From a checkpoint of a small transformer trained on Wikipedia.
Size: width 96, vocabulary 2048.
Architecture: biases, normalized queries and keys.
Training: a variant of Adam for these matrices, 115M tokens, 3533 steps.
Each number is 50 + 12 x the weight over its row's rms, rounded and kept within 0 to 99. Layers, rows and columns count from 0. The size before them is the row's rms in percent of the matrix's.

# layer 10 MLP gate, 128x96, rms 0.144, rows 72-127, columns 0-95
089:39 56 50 60 54 55 36 52 65 67 42 63 58 31 37 48 47 74 60 80 48 41 53 44 49 40 55 79 52 72 53 53 63 81 50 50 40 46 35 51 46 59 24 67 53 67 47 59 41 36 48 41 62 46 48 44 60 43 64 46 49 69 45 58 28 47 62 77 40 38 52 46 49 51 61 51 48 40 59 41 46 70 52 46 51 36 45 53 36 53 25 28 28 55 46 57
096:56 62 65 35 39 51 61 54 54 43 63 61 53 43 39 60 31 49 50 37 49 78 54 58 56 61 67 60 44 35 50 75 62 46 42 55 76 46 73 34 60 50 50 41 46 48 26 82 47 47 53 40 48 32 32 40 62 53 73 41 48 48 54 47 64 49 73 52 48 38 50 31 56 43 46 66 57 49 51 67 57 49 41 23 39 58 71 66 60 52 33 47 44 49 58 60
098:54 42 71 47 63 65 39 33 38 29 44 42 80 63 45 48 44 73 66 59 52 58 49 48 64 42 82 73 53 41 19 44 59 74 63 59 48 43 60 51 52 65 39 47 54 72 48 47 74 51 69 57 46 41 58 48 63 52 57 35 49 44 54 66 52 61 40 49 48 33 45 42 50 44 62 68 57 51 45 57 56 50 57 41 55 51 44 33 48 24 48 57 45 39 67 51
103:70 48 70 48 46 74 54 38 56 56 30 52 44 54 51 26 64 50 52 38 64 56 37 43 55 54 45 61 60 56 59 59 75 63 61 61 47 54 42 34 75 60 29 39 44 58 45 54 53 57 52 54 60 52 37 58 47 48 41 43 49 49 69 42 42 57 70 45 29 43 46 36 46 35 45 26 55 37 70 66 47 52 45 42 65 34 41 33 49 57 64 59 33 40 79 74
100:42 56 63 51 35 33 33 70 44 75 45 54 53 61 47 63 58 43 52 76 45 30 41 61 55 41 69 39 50 52 53 53 52 70 44 40 61 31 60 38 49 51 85 53 49 33 46 46 35 60 65 51 30 48 31 51 60 60 44 23 51 53 61 49 55 42 56 51 44 42 31 57 63 48 60 53 41 51 52 56 53 60 55 42 50 52 63 35 62 33 53 61 42 56 44 92
108:34 84 53 46 32 40 60 42 41 32 83 68 48 42 50 51 38 30 45 49 41 50 51 42 70 72 56 52 47 59 48 40 70 70 66 46 44 53 43 48 47 28 43 47 51 54 52 59 49 48 38 34 50 53 61 30 88 49 74 66 56 57 48 36 50 41 48 33 60 41 56 48 70 50 44 51 46 47 41 33 64 44 55 52 48 36 53 56 37 30 49 49 37 52 38 48
103:58 59 60 44 40 45 46 47 36 58 54 55 76 40 52 59 57 67 64 41 37 54 60 66 49 57 35 54 47 49 36 43 60 50 29 45 44 56 66 42 49 28 33 31 38 57 43 60 64 60 42 57 45 61 61 34 58 48 32 55 63 67 63 58 40 42 92 64 43 45 68 61 75 42 43 49 60 36 34 50 66 43 50 50 57 43 40 50 32 24 56 60 51 39 52 35
094:61 52 69 32 44 56 67 46 33 48 49 41 40 41 44 59 42 46 35 68 31 60 36 56 65 52 46 58 68 49 63 59 43 57 40 47 50 57 34 59 64 46 29 67 47 55 36 37 46 44 49 24 48 68 36 61 58 54 68 54 43 32 52 45 55 42 44 62 64 40 33 24 61 47 71 48 38 50 58 65 49 64 44 62 52 59 54 68 17 25 45 48 35 59 41 39
101:43 48 27 64 53 48 40 62 35 38 53 62 43 55 54 32 40 67 52 47 49 53 28 52 57 44 59 39 45 47 36 56 41 44 62 57 33 62 53 49 40 56 62 62 51 38 62 54 60 34 26 46 56 69 35 61 58 47 45 45 64 43 72 54 54 34 52 53 36 41 52 57 53 65 62 53 53 31 32 16 54 45 51 32 26 42 69 53 67 27 63 23 60 57 62 61
096:50 46 66 66 54 36 59 46 58 42 44 50 43 41 40 56 62 65 46 56 36 60 55 45 65 38 51 55 45 26 37 37 44 42 52 74 21 60 53 38 55 41 49 30 37 39 33 42 53 48 39 67 48 55 39 58 49 46 65 42 64 52 33 55 43 38 75 52 47 42 57 38 59 36 56 66 22 62 47 53 57 43 54 39 07 70 68 55 56 27 49 61 50 50 52 51
104:78 39 58 57 37 62 49 67 74 60 42 32 35 50 43 59 60 45 44 36 70 68 46 64 59 35 49 38 44 62 47 51 46 58 53 39 39 49 42 50 33 39 47 52 67 57 63 49 54 31 43 34 50 65 41 53 33 49 36 42 55 71 55 22 56 56 34 76 41 48 67 44 53 62 41 37 66 34 33 44 54 62 45 75 61 38 35 35 48 48 43 50 41 32 48 49
101:43 45 56 61 41 68 59 47 41 39 50 63 58 54 61 42 60 52 57 32 43 58 28 44 59 48 61 55 45 42 69 44 38 70 31 51 50 41 33 62 55 46 45 29 40 31 59 68 48 68 64 46 35 56 34 50 41 59 43 49 63 41 55 38 48 44 63 82 50 55 56 39 52 39 66 59 74 34 42 62 44 57 38 67 79 72 49 51 34 39 69 45 40 35 64 55
117:59 53 64 34 47 64 29 55 42 50 46 53 31 40 49 48 48 56 53 48 47 46 26 11 62 44 61 73 58 75 45 58 60 43 56 67 41 59 40 43 63 60 69 67 61 51 34 45 49 57 47 68 74 50 49 48 53 59 37 45 38 46 45 57 45 36 31 42 31 28 46 48 55 59 37 51 61 49 44 33 51 52 47 57 66 39 55 20 34 58 51 49 30 30 57 52
093:77 47 32 48 33 43 49 47 39 61 33 42 49 44 39 67 37 54 38 49 43 60 61 46 42 59 50 45 47 43 70 43 35 32 35 45 48 33 44 49 70 45 62 31 56 79 33 60 66 43 62 47 57 62 32 63 55 83 58 64 54 43 37 48 40 49 64 52 48 61 36 44 57 59 67 51 44 51 75 56 71 75 40 40 40 50 46 37 54 46 64 55 53 31 54 45
108:52 28 61 50 41 73 54 70 50 63 43 43 35 34 45 49 66 73 61 19 56 66 49 57 41 59 56 50 60 48 54 48 50 41 62 47 52 53 62 30 59 37 50 39 59 33 58 49 47 24 45 32 27 45 30 41 56 56 43 48 55 51 54 54 55 56 41 50 51 55 67 37 38 68 40 67 42 70 71 52 59 55 27 54 46 60 37 42 56 35 36 33 44 24 44 39
097:56 12 25 52 45 22 45 35 41 64 41 52 56 44 48 43 50 50 55 42 47 42 38 41 57 33 78 52 45 57 75 48 45 39 55 50 51 51 48 64 73 50 56 61 44 58 59 68 56 65 71 33 65 58 45 84 50 62 53 61 59 37 57 36 40 51 52 43 44 27 52 42 49 58 65 57 36 32 35 45 55 42 39 63 58 33 68 46 55 51 48 55 58 55 53 57
082:52 38 46 37 59 34 50 61 47 37 25 49 64 47 40 55 44 55 78 49 64 34 16 74 65 44 41 33 63 61 55 70 31 43 40 47 49 58 50 40 48 56 48 65 61 48 58 48 64 37 56 49 45 44 49 76 19 61 54 53 43 65 59 54 54 63 33 44 52 68 62 45 58 57 51 58 32 37 52 42 55 51 48 57 59 66 57 49 55 30 37 34 58 49 74 51
091:53 38 61 38 61 26 39 62 57 42 75 56 54 49 35 16 56 51 67 51 40 47 55 66 49 44 72 58 56 49 47 68 71 51 30 39 43 43 61 45 67 38 60 37 80 49 46 49 69 54 49 47 58 25 34 44 59 51 44 47 61 66 55 67 32 43 53 58 57 41 42 52 26 52 44 53 42 47 53 49 53 54 55 29 29 45 59 40 65 41 75 46 41 58 59 55
095:39 68 72 31 56 46 40 54 61 70 29 82 42 51 42 46 50 23 56 47 40 46 58 29 45 28 40 68 47 58 44 57 73 73 48 61 42 64 43 50 34 45 48 41 68 42 64 54 58 50 49 53 54 55 40 52 62 41 53 33 42 65 74 46 48 55 47 51 26 50 56 56 39 48 53 49 30 47 26 44 48 51 54 29 52 41 49 53 54 52 37 51 55 38 81 45
096:59 49 58 41 48 71 50 40 55 53 33 50 63 52 42 27 51 59 39 63 22 68 55 72 51 65 52 57 55 65 50 27 52 57 63 48 51 58 50 58 58 56 29 46 55 54 44 65 59 53 54 41 59 71 33 55 43 55 55 53 34 44 70 43 56 74 40 63 44 70 44 58 56 50 26 24 47 52 69 38 50 53 51 31 34 24 39 45 35 44 46 26 46 49 50 35
094:59 56 47 43 56 40 38 65 35 44 51 43 37 39 40 44 41 62 54 57 40 68 60 49 54 22 71 60 55 54 48 41 52 36 47 51 37 59 66 46 61 51 54 66 61 68 46 58 61 40 51 48 52 65 48 43 60 40 44 33 38 41 34 57 66 66 50 52 39 48 42 53 37 64 36 53 61 26 56 69 58 51 11 57 51 62 64 57 24 38 49 39 46 42 17 31
098:60 44 64 39 80 46 22 67 47 67 53 60 49 40 64 48 46 51 58 47 68 50 50 53 48 62 61 51 71 37 67 60 58 54 31 55 40 53 60 50 31 41 39 36 61 44 50 44 53 79 38 75 43 37 57 43 44 61 36 46 43 61 36 16 52 68 46 51 55 48 35 56 59 49 58 41 62 34 51 61 39 59 35 42 55 65 43 31 54 51 37 63 62 71 55 44
094:45 54 74 35 71 28 34 49 66 54 69 43 36 46 34 49 65 80 34 45 57 43 52 44 48 44 49 65 43 61 64 67 61 66 51 34 53 59 68 59 50 39 41 38 64 41 57 46 63 61 22 56 41 53 54 41 45 69 58 43 45 57 54 39 48 67 34 48 47 35 43 29 49 42 50 71 61 36 61 28 59 26 51 57 46 57 36 45 40 53 40 69 61 52 51 55
090:49 25 32 52 66 45 40 54 34 42 55 68 43 56 54 52 44 45 57 50 55 76 64 33 49 48 72 46 53 40 48 42 54 35 57 62 46 59 62 33 58 48 67 46 51 30 29 42 47 45 35 30 64 53 39 35 54 33 29 32 40 58 56 57 65 53 54 45 45 48 58 36 66 56 37 51 36 66 55 45 46 61 55 38 44 41 37 36 58 26 39 55 51 33 23 78
097:72 38 50 55 55 28 55 68 44 37 64 49 61 46 64 41 39 41 64 35 60 72 39 53 33 45 66 58 56 45 50 34 64 66 54 60 60 52 43 62 45 39 47 62 59 52 46 42 35 59 34 59 53 24 52 51 65 39 45 47 65 69 71 42 53 49 41 58 50 61 65 42 36 43 56 73 56 59 52 61 81 58 52 33 68 32 35 58 54 45 55 55 68 33 33 67
094:62 63 46 56 46 41 32 28 49 56 39 54 30 45 29 43 77 32 55 49 55 42 45 40 42 57 45 68 36 33 52 41 46 59 48 54 51 59 65 39 49 69 33 25 66 51 65 57 52 76 36 50 55 36 47 52 59 54 66 54 65 45 47 58 32 63 71 34 64 51 54 47 68 58 62 64 30 42 55 36 33 50 65 32 46 48 47 46 66 42 41 45 42 33 59 28
105:67 58 47 38 49 37 52 53 50 54 58 66 47 36 52 43 77 30 52 67 68 56 57 63 51 37 59 70 51 56 51 49 53 41 44 43 39 56 59 59 38 23 63 56 27 27 51 31 46 27 51 47 54 59 60 50 60 28 43 36 42 68 67 75 34 64 41 47 36 58 61 40 58 57 38 54 56 62 41 29 64 49 54 69 75 38 54 55 40 47 59 61 32 51 58 49
094:58 43 51 31 53 46 58 39 55 56 52 42 49 60 30 52 59 32 65 42 61 42 63 61 73 51 46 76 45 50 59 57 61 43 52 66 41 51 70 54 54 57 64 52 47 71 35 42 55 55 43 62 36 52 39 70 38 67 41 33 45 43 31 49 30 87 58 37 51 31 53 53 84 41 51 49 37 48 43 40 61 58 41 54 45 37 47 72 47 60 57 63 41 62 29 54
104:64 33 70 59 47 37 50 36 61 71 67 35 70 31 46 47 58 62 36 45 56 66 47 66 67 43 54 42 26 29 62 54 68 44 47 69 62 73 53 55 67 56 50 44 24 46 34 63 46 37 48 50 52 61 56 53 54 39 56 51 48 52 56 60 55 67 42 43 60 64 64 44 46 69 61 45 33 48 48 58 62 50 38 48 48 47 82 41 51 64 44 49 35 70 55 67
110:59 55 47 57 47 50 50 44 29 52 38 61 59 37 58 48 38 48 55 68 40 46 35 51 41 51 64 44 58 56 45 62 44 31 49 64 63 82 53 62 60 47 60 30 30 79 45 59 54 41 48 37 36 62 64 70 56 48 36 52 50 58 73 46 37 56 44 24 35 72 67 42 55 42 52 74 54 44 45 55 50 56 56 36 56 20 40 35 48 65 50 52 44 63 57 28
100:59 67 55 65 41 31 35 29 64 46 45 56 48 61 44 46 50 59 55 44 51 43 45 55 50 54 55 52 29 60 52 39 45 54 41 66 43 84 62 35 48 35 55 39 45 41 42 71 61 55 37 58 57 36 57 55 32 65 52 65 61 64 46 62 63 49 75 42 60 59 44 44 65 67 55 36 24 51 51 12 55 50 57 55 47 30 35 44 58 57 50 47 39 44 53 22
120:69 50 51 58 42 46 40 63 77 50 60 48 53 33 47 53 71 69 39 44 55 52 56 39 49 57 73 62 64 45 60 63 40 47 38 57 57 63 29 45 57 57 53 35 59 49 49 34 26 44 54 46 53 47 53 63 23 68 52 44 59 50 46 26 52 60 68 64 55 38 44 51 35 74 58 35 56 58 38 40 83 61 45 53 53 40 34 45 65 19 46 54 45 43 45 43
099:53 41 65 31 33 27 58 56 42 53 39 49 63 55 58 43 58 66 62 55 57 60 43 20 49 38 67 61 63 56 22 33 52 48 44 62 34 60 47 57 57 27 63 53 44 46 15 62 65 48 43 46 59 32 37 40 66 41 49 49 54 36 28 55 69 46 47 59 42 53 56 48 29 56 55 38 54 72 28 48 59 53 52 64 51 59 34 56 31 56 51 48 64 41 47 44
096:46 53 45 41 26 41 46 40 47 30 46 57 70 40 35 37 63 58 49 56 53 59 43 43 39 45 57 63 34 42 53 26 51 49 48 36 51 53 63 57 68 37 32 38 39 41 48 68 56 44 45 63 54 40 26 28 49 36 45 33 64 62 56 45 57 44 73 59 77 45 39 47 44 56 66 49 50 68 47 31 44 46 43 62 68 60 45 47 55 35 42 57 61 77 36 78
101:55 29 63 38 54 61 48 48 55 47 49 57 44 30 27 61 54 52 44 63 47 72 49 40 49 23 66 67 41 70 47 63 52 64 48 51 72 52 31 61 42 59 63 63 57 54 32 61 51 41 46 55 59 50 45 37 63 54 26 34 49 42 52 45 50 68 50 67 48 34 54 29 46 64 44 57 43 40 50 25 72 65 42 35 42 29 51 35 38 31 59 41 39 47 66 52
094:41 43 48 36 50 59 42 33 55 40 28 53 50 47 51 67 54 58 55 40 54 73 28 32 62 65 50 61 67 47 42 62 40 48 61 46 60 47 39 62 46 62 45 37 68 40 47 66 82 55 33 47 66 51 62 67 43 52 51 44 24 62 46 44 34 38 47 54 39 38 40 41 27 39 41 31 45 62 54 55 51 40 51 17 50 51 62 29 43 62 61 54 46 58 26 45
108:57 33 60 63 25 53 59 56 56 69 61 39 41 43 74 49 59 41 57 44 49 64 35 55 52 48 33 57 73 71 53 52 45 35 50 54 42 52 36 38 48 29 54 65 45 46 44 49 52 36 39 31 75 58 58 54 54 54 53 55 31 33 35 50 40 44 49 53 47 56 77 63 54 71 39 67 42 49 36 33 65 49 19 62 65 57 50 46 58 52 43 57 38 23 41 52
096:60 58 51 46 58 42 28 40 45 56 42 79 34 28 36 37 31 68 25 52 41 59 60 45 52 52 53 66 36 57 47 52 35 67 33 59 43 53 49 45 43 53 40 40 29 54 46 53 35 37 32 44 56 33 58 63 77 36 45 56 70 64 62 56 52 59 38 59 39 43 46 30 58 39 35 74 52 65 31 43 57 53 37 57 63 51 42 50 55 42 55 52 44 57 30 71
106:44 32 66 34 48 50 33 49 47 32 57 56 59 53 61 60 39 44 62 75 53 56 43 53 63 59 62 41 25 62 52 56 64 47 60 47 59 54 53 53 60 44 74 50 50 54 60 57 42 34 55 23 37 73 59 52 69 65 50 39 68 43 62 43 42 31 50 56 54 65 52 31 44 52 80 46 41 53 55 28 75 63 37 35 63 28 64 51 43 38 49 53 59 56 55 62
102:42 33 53 40 37 70 44 54 48 58 51 55 48 35 66 49 54 22 51 32 62 62 68 53 38 06 44 67 56 57 55 52 52 67 61 64 42 56 50 29 45 45 58 57 42 40 53 52 59 34 61 51 52 48 51 48 49 34 48 46 49 57 59 12 62 51 41 40 48 38 57 55 55 30 40 58 57 51 32 23 64 56 31 57 41 40 58 59 57 43 57 40 43 52 43 74
102:29 28 71 52 35 59 39 61 56 46 51 36 31 50 47 63 46 59 60 59 48 56 58 32 38 50 44 60 58 51 42 64 54 51 44 53 45 52 41 63 75 54 58 44 66 50 37 77 43 46 63 70 40 64 44 65 44 22 45 64 47 58 30 55 52 55 48 65 47 36 43 78 48 29 33 61 34 51 35 50 50 59 30 38 45 41 56 46 46 46 54 50 24 26 42 41
102:44 64 55 45 51 56 57 39 34 26 36 58 35 37 61 52 59 47 40 52 51 49 36 70 52 60 54 49 61 54 57 74 50 55 46 65 45 55 57 44 63 69 49 51 54 29 49 57 54 38 43 37 51 48 43 56 40 58 28 36 39 62 80 42 42 59 52 50 18 46 90 46 56 60 54 62 48 64 44 36 41 41 56 47 83 41 68 32 48 33 48 42 43 37 44 51
093:47 43 49 42 33 46 68 69 46 34 51 46 51 27 58 60 46 72 52 68 67 36 48 37 62 75 72 32 60 58 49 68 39 44 55 58 54 48 39 59 57 49 41 60 64 54 29 41 68 71 40 57 45 26 54 40 42 52 30 48 53 65 57 61 57 42 54 71 70 32 39 42 74 47 67 39 44 39 33 37 43 65 46 59 37 39 33 47 41 61 54 43 50 45 47 48
107:58 46 46 43 54 39 50 72 66 57 60 52 44 43 66 41 69 66 43 53 38 53 42 47 84 52 28 73 64 36 35 43 64 41 47 54 48 43 68 66 69 43 41 59 56 69 64 53 45 70 64 52 48 69 67 60 38 52 41 71 53 44 47 44 51 35 66 50 23 62 58 54 62 59 59 60 48 34 38 43 62 62 47 37 48 53 55 59 47 55 51 41 33 43 76 38
103:65 54 50 52 56 41 16 37 39 77 58 49 31 26 44 73 52 37 31 39 43 32 42 38 62 60 51 54 50 44 50 44 51 50 42 70 66 63 45 55 52 53 57 70 26 37 51 52 69 43 44 41 50 36 61 51 57 54 65 37 37 42 38 38 43 49 41 76 57 51 43 56 57 49 54 56 40 52 33 44 50 62 39 69 38 56 41 26 53 57 54 46 20 40 59 50
105:43 58 47 37 44 35 40 59 53 46 60 67 49 60 46 43 45 59 47 28 38 49 38 56 56 50 54 50 63 52 39 40 67 67 69 69 53 73 53 60 58 61 32 46 43 51 50 73 58 50 27 59 52 44 37 42 55 26 71 32 51 75 78 60 37 77 65 35 38 35 57 58 54 44 60 36 46 60 56 58 47 42 49 43 49 36 36 54 65 33 63 72 54 46 52 50
099:32 41 36 52 71 28 62 46 57 59 70 64 44 49 30 32 49 40 88 62 56 45 41 40 36 46 55 51 36 57 66 51 51 52 84 36 43 33 63 55 54 65 59 55 65 57 57 51 42 51 47 40 37 55 57 45 54 52 55 58 55 59 61 49 77 63 59 49 41 33 42 44 50 29 41 48 35 58 35 46 48 40 47 72 55 42 52 50 37 43 46 64 76 53 46 67
086:56 59 50 44 57 53 66 63 43 53 41 57 51 60 49 27 51 49 44 34 71 36 59 49 45 46 48 47 53 40 57 41 57 57 44 34 49 56 50 52 29 52 40 63 47 42 50 76 50 27 58 66 43 45 51 60 48 65 58 49 42 52 58 58 40 56 70 67 63 69 82 41 51 39 44 61 46 74 52 25 60 29 54 39 56 66 50 64 38 70 71 19 33 55 57 37
097:39 46 56 42 22 38 62 69 63 71 48 50 62 24 31 43 45 44 60 31 44 51 50 52 43 42 16 26 30 36 64 63 50 34 56 58 65 54 38 19 45 66 37 70 36 48 54 48 57 51 44 47 51 32 34 44 65 47 38 52 56 49 37 58 49 48 51 33 57 63 45 44 56 65 57 60 45 33 66 42 58 40 53 32 37 46 57 42 53 64 49 60 53 52 47 62
100:56 51 58 53 23 43 41 59 76 67 66 53 56 52 22 45 61 51 40 52 45 46 51 39 71 51 53 72 59 62 48 46 68 67 38 37 52 52 37 68 48 52 39 44 20 53 44 55 58 53 50 51 42 47 44 69 54 53 49 10 59 46 37 38 53 66 53 51 35 56 61 38 66 48 39 38 49 32 55 55 64 65 61 49 62 44 53 62 43 57 71 50 70 34 62 58
100:56 56 47 41 58 63 45 55 55 37 71 60 60 53 34 56 49 78 43 46 48 61 62 57 79 54 81 65 58 54 41 59 53 60 53 55 60 66 54 42 71 50 64 63 35 45 63 58 39 50 47 51 74 57 58 70 29 44 49 37 60 65 67 74 47 51 62 34 32 55 58 62 40 31 33 50 61 39 67 56 53 49 58 53 42 70 49 45 71 36 55 35 49 40 42 49
085:47 43 64 44 39 51 42 30 51 72 32 64 67 31 55 53 58 68 82 48 57 54 41 52 42 57 48 65 57 48 56 34 44 78 58 64 66 43 57 52 72 56 25 60 76 61 44 63 63 58 46 52 58 39 40 35 49 46 54 53 41 60 39 57 42 45 43 62 41 51 38 62 27 43 35 69 39 36 26 51 40 44 52 50 36 45 54 36 34 50 51 46 34 41 43 59
089:62 46 56 53 69 61 70 25 44 38 60 69 61 47 46 44 49 59 61 61 45 55 71 61 43 44 37 52 49 50 53 47 41 54 58 69 05 53 41 64 52 45 57 45 35 57 42 64 67 73 53 58 45 46 20 57 52 81 52 62 62 57 58 56 39 68 35 44 66 33 54 48 50 45 59 31 51 43 41 43 44 41 47 55 46 37 33 37 52 55 54 51 63 56 33 40
109:41 46 55 49 62 57 46 32 45 38 48 68 37 50 65 42 63 60 79 56 42 44 46 42 53 49 56 53 47 54 63 56 52 70 30 53 23 62 44 63 46 36 25 56 53 67 63 39 67 63 29 53 64 47 55 56 58 29 43 43 68 52 65 39 41 47 48 43 23 42 53 56 60 52 63 71 48 50 45 25 57 60 37 53 53 42 64 23 74 54 67 45 48 34 46 42
100:54 34 47 32 42 36 49 37 51 62 42 43 62 37 41 31 70 14 77 38 50 49 44 31 68 31 50 44 39 41 46 54 64 54 45 66 54 71 56 47 60 61 44 78 51 44 46 51 49 53 47 39 42 43 54 32 35 46 44 58 51 76 51 51 64 77 40 57 48 56 44 63 38 39 26 46 46 53 42 64 56 47 50 51 68 47 35 50 62 37 38 57 31 65 51 52
096:61 56 69 53 47 71 26 49 66 57 56 50 35 48 61 38 63 59 58 43 68 59 23 56 59 43 65 50 47 48 43 40 42 66 46 54 35 49 66 63 71 48 40 49 34 51 38 35 68 65 47 44 54 56 46 86 39 59 64 44 56 64 59 51 20 58 52 60 40 50 60 31 66 53 54 37 59 40 34 39 38 49 51 37 32 42 22 50 39 42 41 51 53 46 42 57